Weights of a small GPT-style language model, trained from scratch on English Wikipedia.
Size: vocabulary 32000, 48.5M parameters.
Architecture: LayerNorm before each block, learned positions, biases, tied embeddings.
Training: a variant of Muon for these matrices, 1154M tokens, 8805 steps.
Each number is 128 + 24 x the weight over its row's rms, rounded and kept within 0 to 255. Layers, rows and columns count from 0. The size above them is the row's rms in percent of the matrix's.

# layer 5 attention output (transposed), 512x512, rms 0.0404, rows 356-383, columns 64-127
size [ 99 100  98  99 104  93 100  99  96  99  96 101  97  91  90 102  97  96  95 101  98  95 101  95 106  99  96 108]
[[119 148  89 136 113 158 128 128 144 132 120 100 145 138 139 111 149 158 108 142  86 103 121 126 172 115  95 128 106 137 146 112 149 176 146 124 139 110  85 120 113  78  63 110 151 133 103 186 112 120 137 152 147 133 112 103 138 128  99 143  90 128 117 100]
 [141 136 114 150 114 128 120 115 169 147 135 173 136 142 178 106 161 118 109 116 115 141 132 126 115 103  65 116 125 114 137 157 135 166 122  93 130 113 157 166 126 148 133  96 138 125 132 142 126 137 134 123 131 102  95 134 121 130 104 116 136  89  98  95]
 [169 153 115 155 137 104 125 107 136 119 110 123 144  84 169 157 160 140 119 128 115 150 132 129 117 185 112 101 123 100 144 150 155 169 115  88 104 128 108 125 127 124 119 149 107 159  89 132  88 128 117  81 107 135 125 122  96 158 134 118  87 137 154 119]
 [129 101 150 115 133  89 168 127 102 140 135 103 106 144 102 139 115 125 118 133 141 131 105 134 133 122 151 136 129 122 106  84 158  77 177  67 168 162 103 134 125 107 129 151 122 144 151 127 112 177 132 134 158 117 128 147  84 142 181 125 151 100 137  91]
 [129 154 151 113 154 108 135 153 161  92 122 110 132 149 119 110  87 119 162 146 124 168 135 137 134 119 129 143 102 131 109 174 150  87 107 101 104 140 133  77 107 143 169 147 148 147 160 136 129 148 121 111 138  99 111 143 115 145 118 125  75 105 166 138]
 [115 109 142 124 144 102 117 132 124 115 123 100 133 140 167 137 142 139 123 120 143 102  66 154 125 160 134 135 149 177 137 112 129 146 148 122 100 148 151 114 132  84 135 122 144 102  91  99 149 134 130 128 121 125 134 146 102 124 168 131 109 124 116  85]
 [135 182 112 114 148 115 126 126 148 134 126 129 136  97 186 140 131 127 109 135 185 111  88 107  99 139 102 141 136 119 100 148 120 107 165 146 120 174  82 119 105  98 121 158 119 159 124 122 129 105 143 121 138 114 127 117 113 152 142  94 104 124 139 156]
 [166 130  99 122 130  92 136 162 142 137 110 137 145 129 123 151 119 122 140 142  97  88 141  85  94 154 139 137 142 131 139 148 117 201 158 162 126 121  99  82 167 177 132 149 126 157 123 102  83 135 114 101 123 138 119 130 114 123  89 126 121 157 149  99]
 [112 131 139 147  86 112 116  94 144 146 125 118 121 135 120 103 146 140  86 130 144 121 137 170 152 122 111 180 121 136 142 108 153 112 131 114 117 144 145 114 118 162 130 151 127 101 140 124  90 111 106 130 117 142 145 131 142 149 133 115 117 128 135 146]
 [155 189 100 142 188 130 125 113 181 109 138 135 119 109 120 147  92 121  86 119  87 179 122 131 109 107 145 127 149 106 126 163 119 109 138  91 122 145  94 148 173 114 159 165 111  98 124 159 123 136 174 156 140 150 142 134 103 162 130 158 141 129 137 125]
 [121 133 143 107 101 117 130 147 160 121 137 189 102 154 112 106 160 137 145 137 111 126 141 137  91 140 132 163 161 113 113  89 109 137  94 139 115 134 140 152 142 149 121 125  87 114 147 122 141 171 140 122 124 117  89 118  97 139 126 143 150 173 141  74]
 [135  96 117 149 145  91 116 102 126 108 100 145 134 109 128 121 158 103 153  94 123  80 124 156 117 154  97 118 143 104 142 104 167 101 150 121 119 138  56 129 112  71 128 118 151 131 128 114 120 167 116 112 149 137 141  99 124 121 107 106 137 149 102 124]
 [125 112 133 125 124 142 119 140 137 158 122 132 142 126 152 139 140 140 105 149 115  77 141 148 116 158 155 103 115 134 122 107 169 121 168 138 101 132  99  96 119  72 108 134 110 138 125 155 151 149  89  93 165 176  84 124 130  82 129 106 102 171 124 140]
 [129 141 116  82 113 115 129 143 142 154 121 136 140 164 126 134 154 143 124 149 123 113 118 130 159 122 119 155 100 137 138 121 120 168  83 112 159 149 140 149 123 112 137 123 137 129 171 136 182 117 145 126 103  95 135  92 116 114 126 126  98 175 119 153]
 [184 107 136 124 165 100 102 144  66 131 156 113  73 137 136 151 127 113 153 104  94 103 135 131 160 155 156 111 150 159 102 110 138 120 125 162 120 117 114 126 136 123 119 121 136 147 111  93 140 130 114 109  81 157 106 128 115 166 108 163 125 140 122 127]
 [108  82 164 119  99 116 123 202 143 107 181 143 124 141 132 127 165 120 149 154 171 106 128 146 130 110 167 120 122 137 148  73 135 155 114 160 160  77 124 150 111 111 182  83 126 149 166 150 141 150  89  93 130 147 178 133 129 137 154 131 136 137 152 155]
 [160 114 116 123 102 102 160 131 148 111 135 132 134 123 138 141 165 111 137 108  86 129 112 142  99 108 138 122 102 180 118 137  90 139 130 161 170 109 107 122 132 147 135 177 122 125 146 128 156 139  93 128 140  87 117  89 139 152 178 136 155  87 105 141]
 [149 136 102 143  98 143 115 104 140 114 123 131  91 115 108 105 144 137 115 132 139 118 153 111  85 117 148 125 156 109 140 144 141 160 135 137 138 140 137  91 134 189  99 119 134 147 100 123 125 156  73 110 136 122 132 143 128 111 152 145 169 153 140  96]
 [102 149 220 163 161 125 148 137 113 139 137 165 154 138 129 133 121 137 110 188  83 123 140 104 157 107 113  91 122  86 138 141 136 108 142 149  70 127 129 130 125 164 118 151 158 126 100 140 113 162  99 140 139 133  84 129 138 140 108  88  91 176 123 148]
 [127 126 149 115  79 194 132 126 117 179 156 116 126 123 142 152  72 178 135 123 105  97 123  85 113 122 157  87 126 134 165 100 102 176 164 137 123 155 106 119 122 108 118 128 157 171 132 133  91 185 120 125 141 118 141 133 131 116 145 144 166 108 107 116]
 [104 131 117 154 129  99 149 163  83 114 130 152 175  95 138 141 116 158 157 130 129 158 114 118 139 128 161 115 118 127 101  94 170 146 128  99 130 119 105 148 128  74 121 123 138 135 130 104 137 150 130 136 149 111 127 149 121 151 108 151 118 163 140 135]
 [152 134 119 166 163  86 111 146 116  98 170 162 140 150 124 152 122 125 149 146 108 146 104 110 127 106  81 113 162 102 121 143 128 120 102 141 124 109 132 137 165 136 160 118 153 152  97 128  77 118 140 154 173 139 101 114 130 152 169 101 120 140 168 105]
 [ 99 143 141 141 148 126 105 111 108 140 157  99 164 138 167 135 137 148 131 164 137 170 163 103 127 108 127 123 146 148 170 140 121 138 158 143 140 120  83 139  78  95 107 152 162 160  88 138 118  83 138 114 166 155 100 105 118  76 111 100 107 119 126 131]
 [135 156  90 140 123 154 108  93 103 124 128 135 135 107 142 123 156 145 126 158  91 138 126 139 141  87  80 101 135 117 113 141 129 110 119 129 109 102 124 125 133 141 121 173 120 129 149 147 164 144 152 156 175  85 126 151 111 118 111 127 138 137 157 121]
 [122 149 122 149 148 162 118 127 162 156 121 136  94 130 164 126 114 113 128 128 120 122  67 155 142 154 147 116 141 163 167 133 130 123 107 144 150 136 121  84 119 145 114 115  99 130 114 100 136 152  82 102 125 120 153 139 148 148 123 123  84 129 136 128]
 [117 117 108 110 143 105 115 121 151 117 128 117  97 132  87 109  91 127 113  98 145 119 145 132 175 158  99 124 132 166 133 133 119 136 124  83 106  63 119 154 149 158 136 166 158 118 130 120 137 129 116 122 142 115 133 126 152 119 111 146  84  85 100 107]
 [ 74 115 129 150 139 151 133 141 166 135 138 105 116 134 184 137 102 128  98 139 126 120 130 148 114 114 110 143  92 119 161 111 129  69  94 149 131 174 133 153 148  71 115  89 127 132  92 167 134 111 106 138 153  92 103 139 116 103 172 168 122 157 140  97]
 [128 124 137 129 135 168 165 119 121 159 147 146 126 109 120 132 129 134 146 132 134 118 127 118 115 146 123 109 152 107 167 142 147 136 127 174  82 123  87 170 124 112 112 143 129 147 177 173 163 117 139 125 150 131 147 140 116 137 146 113 146 101 150 136]]
# layer 5 attention value, 512x512, rms 0.0465, rows 357-383, columns 64-127
size [100  96  97 103  94 101  96  93  95  98 100  98  90  90 101  98  92  96  96  94  93  96  90 105  96  93 104]
[[136 152 135 102 126 103 159 154 163  89 102 134 158 123 140 102 128 129 168 128 142 137 112 134 155 144 168 131  92 144 104  69 141 150 119  89  97 164 129  87 192 120 103 158 148 143 133 103 154 158 102 144 156 125 144 129 145 115 124 140 143 124 141 153]
 [141 104 127 137 142  97 123 141 147 123 130 125 156 118 114 181 176  81 138 119 123  98 129 119 172 155 126 147 146 130 127 106  98 137 162 168 140 157 109  82 131  85 128 145  98 154 138 155 152 183 114 125  84 116 137 141  66 108 126 155 136 140 109 115]
 [142 129 143 116 145 101 168 111 120 101 115 108 109 145 117 115 159 158  90 145 112 110 112 132 168 126 114 152 121 131 154 107 136 140 126 136 133 114  99 154 179 151 141 102 103 154 124 122  99 152 100 123 141 117 121 133 147 112  81 111  95 154 138 106]
 [ 78 133 119 114  92 112 123 128 161 152  99 111 124 171 186 129 139 134 109 131 108  90 116 131 105 118  87 120  89 154 146 129 123 139 120 169 145 142 157 124 143 114 150 168 150 103 104 123  77 127  73 137 152 107 153 120 154  91  97 121 119 125 127 141]
 [ 98 140 174  75 117 166 124 135 163 131 112 160 127 151 155 101 152 125 111  88 143 139 115 150 147 132 155  95 134 126 153 126 120 145 108 109 135 146 206 153 112 136 134 118  91 158 120 119  81 119 131 103 144 128 154 159 105 157 105 106 136 125 105 112]
 [138  97 143 127 155 141 161 141  90 120 153 141 110 143 110 146 121  87  94 103 152 173 122 163 102 140 126 138  94 103 160 156 110 129 130 141 146  96 168 128 104 120 119 112 123 101 142 133 142 178 181 159 134 154 137  79  90 110 189 123 152  94 139 123]
 [126  83 131 126 147  98  92  95 161 127 104  98 140 118 120 115 142 101 168 134 121 159 131 110 149 165 131 121 132 143 147 129 104 101 143 171 117 155 114  97 170 113 111 176 103 135 147 120 115 123 150 121 116 163  86 139 122 141 112 144 123 146 112  91]
 [102 139 138  65 105 136 108  93 124 104 134 120 162 119 120  99 130 151 132 111  86 145 108 134 147 146 154 139  85  76 168 132 113 105 170 118 129 121 123 156 109 123 133 157 140 117 130 130 129 122 139 118 170  95 140 142 163 105  80  99 137 136 128 126]
 [100 140 107 153 155 154 152  96 131 111 103 132 118 131 143 152 119 113 157 121 107 151  86 132  97 162 116  91 114 128  82 145  77 132 103 133 190 148 146 105 116 111 139  93 122 125 141 111 126 137 121 160 139 112 105 124 122 122 100 121 154 153 144 161]
 [116  93 125 131 111  82  76 136 119  94 175  88 170 144 119 169 123  77 130 112 102 125 128 143 117 161 150 146 117 107 149 134 138 162 101 120 120 106 135 129  85  97 131 115 161 140 134 126 128 113 139  95 131 113  88  96 123 141 139 112 126 118 132 120]
 [156 132 146 100  68 142 107 125 145 122 123 152 152 147 129 121 131 112 113 137 139 156 139 129 119 145 118 145 152 140 108 102 102 157 124 113 158 133 122 175 148 154 140 124 144  88 126 151 115 137 145 102 129 115 131 146  74 134 132 143 122 137 127 140]
 [149  83 143 158 109 136 152 138 146 161 108 116 156 134 112 133 165 147  71  88 119 135  97 148 131 180 102 120  95  94 133 157 145 115 132 129 129 127 145 135 176 142 108 116 134 138 123 141 144 158 160 130 120 179 140 126 101 112 158 160  99  81 114  77]
 [103 180 142 115 143 144 131 105 127 123 138 149 174 138 138  93 124 110 142 135 153 165 138 159 150 155  95 180 121  96  83  91 107 109 148  90 122 140 137 119 135 132 137 163 121  85  94 128 146 138 118 174 129 134 122 160 112 163 113  80 159  93  75 121]
 [151 157 147 121 111 208 104 111 158 110  97 170 157  90 112 165  86 127 140  97 111 100 127 139 109 131 149 135 151  84 135 157 106 137  77 107 142 146 175 150 130 147 100 142 138 126 153  86 132 100 133 164 154 110  99 140 145 141 136 102 123 179 139 122]
 [178 139 115 138 106 117 111 120 148 124 124 169 131  73 161 172 118 149  98 150 128 155 118 157 161 121 119 138 127 109 121 116 118 105 121 127  76 149 121 151 151 121 163 112 135 120 121  97 121 123 170 140 140 118 140 143 128 130  77 129  75 124 134  71]
 [ 90 121 161 134 116 160 133 126 137 132 160 100  90 128 109 180 119 149 103 124 145 144 130 125 112 125  93 104 105 139 121 151 135 129 108 176 115 143 135 116 117  58 141 138  71 129 111 112  78 170 147  98 125 161 143 184  99 114 129 133 119 156  99 106]
 [117 137 147 108 129 142 112 149 130 105 135 161 129 163 107 136 157 157 143 140 137 144 120 115  91  94  83 115 133 119 109 124 115 156 135 158 148 143  90 104 113 129 103 144 145 120 152 135 146 127 124  96  88 123 144 119 191 118 157 127 128 131 168 129]
 [150  93 105 125  98 118 152 174 112 173 151 132 140 145 129  94 155 128 140 109 107 117 112 140 181 146 150 134 110 163 137 150 144 120 102  90 106 135 114 150 114 166  62 134  94 124 175  93 128 113 122 133 120 126 103 111 132 149 129 107 129  72 128 126]
 [ 80  85  88 100 133  68 114 100 121 121 110 123 105 102 138 134 166 183 122 125 127 183 116 116 127 137 154 119 130 170  89 101 130  86 114 139 135 141  91 171 102 142 119 119 127 145 101 103 103 103 129 174 104 119 137  98 135 162 149 159 105 165 116  82]
 [140 117 160 138 132 150 161 109 136 150 155 127 117 135 197 115  79 114 127 115 119 175 192 119 124 102 109 129 104 119 131 161 134 101  92 134  82 100 121  84 149 126 138 170 114 137 114 113 117 138 146 159 119  93 134 106 122  96  92  59  97 123  70 100]
 [ 80 105 150 165 165 118 137  77 135 119 167 166 121 125 141 103 148 139 117 125 188 130 152 123 103 137 174 107 137 114  64 134  93  90 171 139 136 119  96 114 147 123  98 113 110 124 146 164 112 154 127 140 136 147 114  98 130 119  96 136 124 151 153 115]
 [157 137 138 152  94 153 136  73 119 143 120 134 101 106 121 101 117  82 151 111 114 108 117 157 130 161 149 115 134 142  60 107 150  85 126 140 112 144 161 160 143 156 135  98 106 120 168  66 155 147 153 147 127 119 135 113 129  85 121 115 108  88 123 177]
 [122 155  99 122 140 111 119 104 146 124 160  95 163 132 178 142 132 150 156 114 142 132 130 118 138  93 129 127 122 112 146 131 110 148 163 152 122 138 126 119 132 141 127 110 107 133 134 120 141 179  77 137 129 143 146 149 178 132 117 127 150 153 121 156]
 [113 112 136 112 130 146  87 123 134  89 133  75 121  89 159 101 168 130 138 112 142 113 111 139 101 105 116 102 134 114  88 102 137 143 134 159 119 118 149 168 107 112 154 114  92 109 140 164  85 121 104 132 154 126 142 171 179 120 119 134  94 128  96 115]
 [154 150 159 140 122 121 143 138 122 142  91 139 150 107 111 129 133 166 151 103 112 135 101 107  83 135 154 113 140 102 153 134 139 129 111 152 154 151 123 112 139 156 103 162 136  70 161 122 139 117 129 105 143 171 122 155  78 138 129 107 151 216 107 139]
 [138  77 104 153 187  97 157 137  90 153 140 135 155 119 126 134 135 113 117 105 115 181 114 114 104 111 139 130 157 119 119 149 134 138 147  79  98  93 133 172 131 126 162 148 126 159 121 155  83  93 160 119 157  88 112 105 104 129 140 116 110 141 113 106]
 [134 129 142 103 101 130 129 111 127 103 118 136  97 142 149 129 138 154 134 112 146 109 144 122 144 104 115 116 168 132 133 107  88 133 148 141 102 143 170 124 124 141 133 116 133 109 121 112  79  86 127 177 105 136 144 134 141 140 147 129  97 118 135  57]]
# layer 5 attention query, 512x512, rms 0.0423, rows 384-408, columns 64-127
size [110 112 113 110 113 113 113 113 117 119 111 115 112 107 112 106 108 113 115 114 116 112 113 108 113]
[[104 105 119 124 109 103 122 152 112 138 138 124 167 110 148 120 179 115 125 127 163 138 135  90 104 121 133 162 138  90 122 151 135 160 178 137 119 143 124 129 115 146  99  97  71 117 130 125 127 129 135 162 127 138 119 118 110  98 150  91 151 178 162 124]
 [ 88 141 157 143  97 127 107 113 126 123 122 168 116 143 149 145  92  97  87 124 118 101 138 137 144  67 137 136 135 135 142 160 137 156 140 144 137 108 176 124 133 137 132 134 114  91 124 120 144  87 156 103 136 153 127 116  98 117 182 127 143 154 102 106]
 [103 169  97 118 171 140 117 148 126 121 101 129 165 122 136 114 132 101 142 122 146 176 101  93  81  99 154 112 153 125 134 148  85 141 147  96 102 101 121 155 126 138 137 127 120  86 132 179 106 114  99 150 100 156 121 141 121 176  89 145 133 106 146 150]
 [160 150 134 136 149 125 189 129 124 120 104 148 116 159  93 146 116 113 149 107 148 140  84 121 133 113 100 128 134 107 126 111 125 107 131 120 143 110 101 104  90 108 118 151 142 132 172  91 121  97 141 110  87 130 126 140 111 108 145 144 136 135 111 126]
 [113 137 166 110 103 132 137 111 175 107  80 145 139 137 139 157 162 155 157 105 156 130 134 152 137 134 168 106  98 154 139 158 129  98 133 128 196 146 145 110 117 167 120 140 140 147 167  83 118 121  83 119 118 147 161 163 132 123 131 119 138 120 114  81]
 [ 84 126 147  89 127 176 148 120 102  97 157 130 138 138 102  97 123 104  99 123 123 124 155 130 134 110 105 128 123 125 124 153  93 100 152 143 127  89 153 113 151 159 158 131 168 124 112 124  85 103 124 103 136 128  89 162 157 107 141 114 140  97 141 147]
 [148 123 120 181  66 133 131 135 134 130 100 171  98 124 113 111 106 137  95 129 152 109 112 127 130  86 104  93 141 134  76 154 132 161  76 127 131 108 134 123 151 121 108 142 108 118 140 129 152 115 157 107 145 130 118 143 132 152 132 172 135 126 102  88]
 [106 118  95 115 165 107 113 116 160 112 152 124 141 169 131 131 143  90 160 134 134 146 139 131 123 151 159  83 150  92 149 132  64 108 144 132 129  95 159 103  85 101 120 172 125 128  83 136  98 139 126 113 134 141 142 133 122 151 162 127 119 112  86  95]
 [125 128 129 151 162 108 143 116 118 119 131 155 130 125 126 122 116 132 120 111 129 118 141 124 149 166 106  94 113 157 135 147 128 144 127 139 123  80 143 139 102  89 124  95 144  99 146 128 128 128  93 116 111 113 136 109 164 102 133 116 175  64 191 122]
 [ 88 151 153 123  96 137 128 144 168 104 163 122 124 138 137 103 111 106  93 196 126  88 168 103 131 113  95 147  91 141 122 115 153 100 142 150 113 117 136  85 158 102  99 117 146 148 112  92 131 126 123 103 166 179 109 131 129 107 120 152 174 161 151 143]
 [151 135  79 115 128 123 162 146 162  47 154 157 163 134  99  97 167 134 133 163  99 112 113  83 130 104 108  59 104  88  93 105 133 121 109 147 111 151 134 180  67 183 111 140 146 106 138  93 144 130 106  92 136  99 125  95 118 148 115 115 176  97  91  84]
 [159 125  84 113 154 136 129  90 113 160 130  99 108 156  91 101 126 146 166 147  74 143 161 124 114  92 135 103 117 184 158 110 131 110 170 135 151 119 139 123 134 111 154 104 130 117 125  96 125 138 154 125 114 113 104 146 150 127 110 108 129 124 139 105]
 [150 160 137 111 117 131 119 166 175 145 117  85 167 136 136 177 161 107 127  89 142 138 113 154 104 139 117  90 153 132 109 109  87 103 154 145 139 135 103 102 110 153 130 121 123 131 151 122 121 100 110 163 132 118 141 135 163 126  92 133 111 120 115 136]
 [184 127 121 135 125 135 161  95 132 152 105 159 150  71 127 114 101 125  92 119 129 103 144 110 140 152 122 127 131 125 127 154 117 135 142 122 101 104  94 152 109  99 169 112 122 106 154 151 134 156 118 145 149 136 134 137 142 155 126 139 132 107 107 155]
 [128 130 130 164 109 103  80 107 108 112 144 126 136 172 128 135 137  99 135 137 131 118 126 132 120 127 137  98 114 128 143 138  89 167 127 115  94  83 101 159 117 121  76 184 160 137  96 116 156  72  74 130 107 161 128 136 129 128 118 120 114 122  81 112]
 [143 128 108 150 114 152 129 123 146 144  91 111 126 116 136 136 114 128 118 169  72 140 126 131 140 135 123 148 115 113 134  94 137 150  59 115 112 127 137 166  90 170 111 139 190 118 167 129 124 136 136  96  81 141  86 118 125  53 133 114  94 155 116 119]
 [136 136 129 151 128 113  90 148 174 125 152 148  96 117 134 127 125 155 138 164 130 118  83 150  87 127 161 160 133 115 145 122  95 136 110 168 155 112 177 106 144 136 155 126 174 145  83 162 103 104 126 110 137 121 148 130 134 163 129 102 102 125 110 148]
 [153 154  93 139 158 151 155 153 119 138 155 156 130 101 153 146 115  70 121 105 180 157 124 133 152 137 148 153 150 110 149 118  74 127 182 117 139  98  92 169 102 113 102 153 111 134 152 110 143 117 141 158 116 151 132 117 126 131 114 149 133 108 115 115]
 [100 147  52 166 167 124 136  90 103 137 159 143 102 138 115 158  78 145 139 135 144  85  99 151 152 114 123 141 123  89 101 158 113 130  82 121 133 127 146 139 146 181 154  95  95 160 124  91 106 120 133 114 102  99 123 118 121 147 131 136 130 107 134 114]
 [156 137 157 147 143 151 139 140 127 180 145 129 112  80 102  92 109 144  87 188 133 170 153 147 115 110 141 139 110 137 150 117 157 151 126 125 132 125 125 146 143 115 179 127  77 117 109 128 140 132 144 154  98 112 150 139 130 133 132 159 150  93 105 118]
 [152 130  84 120 142 129 140 159 168 103 145  84 105 120 107 160 121 129 132  97 110  57 115 162 115 124 126 151 116 154 107 161 144 181 155 133 142  93 140 116 137 103 129 140 105 108 139 109 192 164 190 138  91 113 120 115 138 144 131 149 161 148 131 105]
 [122 138  95 132 136 127 144 113 142 107 107 162 116  93 125  80 146 130 149  89 148 104  66 144  70 122 112 187 120 143  96 174 110 153 142 119 146 129 117 145 152 112 143 135 114 153 131 121 107  98  74 124 151 125 146 133 142 105 156 108  79 123 141  94]
 [123 114 142 138 178 129 111 152 145 133 149 123 109 117 141 121  92 136  84 144 141 143 135 199 133 104  94 120 101 165 101 111 161  86 128 145 146 108 125 155 130 112 155 131 137 127 130 106  93 118 148 116  79 135 153 101 132 122 130 139 140 125 137 147]
 [130 117 147 134 134 142  90 162  74 123 132 171 145 132 131 108 108 120 153 159 106 148 129 104 127 138 129 158 163 112 120 123 123 145 126 136  94 143 138 159 145 130 154 114 113 172 110 103 135 136  90 133 109 125 127 109 128 123  67 157  97 109 118 120]
 [118 145 130 157  91 119 195  86 169 141 140 174  90 108 135 141 127 138 124 116  93  78 135 128 116 162 138 102 183 161 121 146 116 165 104 158 123 135 181 133 118 142  69 133 119 130 121 131 119 144  80 144 157  98 173 114 112 138  89 109 164 140 148 150]]
# layer 5 attention key, 512x512, rms 0.0428, rows 384-408, columns 64-127
size [117 114 117 114 118 120 121 117 125 122 118 120 119 115 120 112 112 119 122 122 120 120 116 112 119]
[[111 113 108 145 152 146  81 120 177 140 146 134  99 128 166 130 145 102 129 152 132 130 107 142  74 143 170 131 115 163 135 128 145 178 148 127 114 136 120 107 121 113 121  99 112 150 114 145 124  85 107 128 105 140  99  86 186 170 124 112 133 129 163 138]
 [112 137 159 134  70 142 111  90 168 108  91 105 143  84 123 142  93  92 106 112  78 114 105 133 109 131 144 146 124 125 142 110 167 110 199 156 118 140 190 112 144 150  90 145 120 132 108 153 127 149 154 119 138 102 113 128 102 155 127 174  81  89 113 132]
 [101 124 101 129 159 120 151 130 127 127 111 101 151 133  94 119  89 113 111 153 123 112 137 121 126 154 143 113 103 128 130 114  93 145 117  79 115  78 116  84 130 159 135 114 100 106 151 113 166  84 124 169 111 113 141 111 146 118 138 175 141 130 129 150]
 [122 171 124 106 169 132 110 147 121 102 118 130 120 165 117 118 132 144 117 115 116 119 116 164 134  81 126 162 150 119  90 161 132  99 164 129 150 150 100  74 144 125 138 117 137 111 100 103 125  86 123 118  99 144 128 109 115 140 109  94  98 118 116 116]
 [ 99 114 127 166 116 115 137 137 145 121 170 122 120 126 133 128 143 134 136 131 144  81 172 134  98 126 144 139 131  98 111 122 120 127 118 127 130 101 116 133  99 130 115 163 157 150 105 138 109 134 144 109  98 122 142 158 125 118 130  89 172 165 122 140]
 [140  98  98 143 138 127 112 101 125 145 142 127 153 159 115 120 132 158 108 103 130 136 124 133 129 145 109 111  94 115 112 160  96 146 144 146  86 103 145 150 115 149  99 144 143 102 132 100 121 117 126 115 140  98 126 105 127 145 128 151 140 121  94  87]
 [133 107 105 134 108  90  96 121 159 111  85 143 164  88 113 133  79 118 103 141 139 141 144 147 118  93  99  98 133 146 107  92 117 135 142 100 181 132 136 127 142  99 150 135  83 126 172 136 158 149 161 198 129 143 129 133 125 106 133 139 148 100 110 110]
 [114 156 142 156  75 115 158 130 156 169 115 110 144 117 135 180 101 144 153 116 116 132 105 114  88 141 102 131 124  67 160 119 134 134  97 168 172 134 107 117 124 145 100 123 149  86  82 151 127 139 118 112 151 149 101 132 128 137 177 150 155 115 147  96]
 [164 152 114 156 147 122 133 178 123  84 110 127 145 171  93 125 105 131 112 112 154 124 150 143 152 131 126  98 132 154 165 117 167 106 122 144  94 101 179 124 171 101 139 119 163 125 116 156 139 110 142 155 126 106 117 127 117 141 116 198 115 117 125 172]
 [ 90  81 136  96  91 133 144 164 166 138 145 123 160 129 148 140 139 110 118 176 148 163 150 139 134 147 161 108 125 144  79 125 150 104 166 118 145 158 164 118 137 135 117 133 139  92  92 122 119 130 101 124 178 126 114 132 130 150 153 114 192 142 103  99]
 [134 135 162 139 140 152 123 110 122 133 124 158 143 114 141 166 130 101 139 125  87  79 152  75 126 138 160  65 125 146 129 132 182 123 128 143 129 121 113 131  89 143 111 151 112 163 146 103 109  79 129 129 125 146  83  88 108 137 104  85 109 160 102  93]
 [101 144 153 105 136 102 142 114 155 119 148 100 135 109 103 135 169  93 155 138 133 142 122 130 144 115 164 119 161 143 106 114 116 131 128 122 118 126 158 147  72 150 159 135 131 151 116  70  97 137 144 131 135 146 154  78 110 133 134 129 141 141 151  93]
 [144 118 136 139 146 114 128 130 135 175 127  85 159 130 132 130 139 152  72 117 119 128 151 134 105 144 110 108 129 132 132 125 144 165 112 109 159 128  85 158  89  98 137 184 172  80 116 129 116 148  90 126 129 139 118  92 134 119 118 162 128 125 116 123]
 [124 142 102 162 112 141 135 103 105 105  93 129 136 103 132 143 110 140 139 131 150 124 119 127 107 125 165 140 115 141 135 136 162 109 184 130  98 181 105 116 144 114 143 137 129  96 162 140 125 111 122 179 166 138 168 137 127 127 161 138 137 160 152 127]
 [130 148 126  97 113 105  95 127 160 171 134 136 138 136 150  98 138 131 134 121 139 158 131 107 139 112 101 123 138 124 151 114 137 111  97 140 117  90 117 138 122 119  79 150 151 146 143 137 131 102 144 123  91 115 139 131 164 120 105 132 116 168 120  78]
 [143 149 121 130 188 151 155 109 102 122 134 133 132 105 146 135 121  89 107 163 128 141 156 127 138  77  86 140 157 139 138 126 113  90 115 142 139  58 146 147 148 152 108  94 136 125 126 124 138 125  92 122 142 167  98 144 138 144 122 134  93 148 137 126]
 [102 135 132 153 124 143  87 112 144 113 132 186  83 150 118 104  87 137 117 124 111 174 134 102 118  89 106  97 114 155 163 134 143 145 136 152  99 158  96 154 147 118  99 145 131 134  96 141 124 125 154  92 116 128 178 178 125  77 134 131  85 154 145 148]
 [140 109 124  99 155 145 159 106 155 149 160 107 122  95 150 126 129 157 106 147 123  98 127 159 149  96 102 125 123 129 184 110 130 145 101 121 120 114  81 134 124 127 102 139 132 156 117 118 161 109 145 137 112 150 143 118 146 190 158 175 116 167 145 133]
 [ 95 118 126 129 158 141 128 118  92 123 112 141 164 133 128 114 146 138 102 167 110  96 175 126 146 128 125  83 114 134 157 174 150  90 150  93  80 108 139 101 122 109 154 133 170 150 124 109  81 182  68 131 121 160 106 118 129 156 157 126 147  85 170 127]
 [188 101 125 179 139 137  98 144 126  81  92 178 123 118 123 149 146 150 102 130 129 150 142 157 111 109 179 131  82 117  97 171 119 125 133 149 148 143 124 134 134 114  72  95 109 118 125 133 132 177 125 134 117 116 116 159 132 136 158 111 142 100 114 135]
 [170 123 107 157 149 143 131 122 139 131 107 102 162 148 111 135 175 126 130 110 106 138 124 128 160 151 141 132  86 126 126 126 132 134 119 122 108 126 114 119 169 152 115 145 157 122 128 147 127 139 122 144  97 151 132 161 119 115 140 160 124 128 151 121]
 [146 152 122 128 139  96  97 132 151 129 160 149 112  85 155 118 119 119 133 107 177 150 106 112 122 131 123 107 117 126 142 145 120 162 121 144 148  82 102 160 130 145 173 142 146  98 129 112 110  85 108 134 119 142 122 120 137 183 151 139 132  83 151 145]
 [143 117 136 183 106 131 112 140 114 102 112 107 164 152 153 127 124 149 135 111 140 111 125 179 135 117  89 134 167 151 177 111 143  84 138 147 161 132 127 125  73 116 146  96 146 154 121 100 130  82 127 121 122 106 124 115 135 121 141 174 114 115 141 129]
 [153 134 156 160 118 183 141 132 126 166 108 160 115 160 151 165 134 113 154  97 121 150  98 122 103 159 104 109 111 144 173 130 122  81 124 146 113 153 132 118 118 152 135 123 124 116  99 147 154 127 103 120 158 177 141 133 131 123 142 118 105 107  71 126]
 [106 141 119 174 136 103 108 114 118 131 127 128 135 136 108 132 130 137  94 111 113 115 139 123  97 142 128 143 151 115 126  68 142 157 119 134 120 126  97 160 157 138 136 129 159 114 120  92 146 125 111 178 162  88 136 103 130 126 148  95 139 125  94 150]]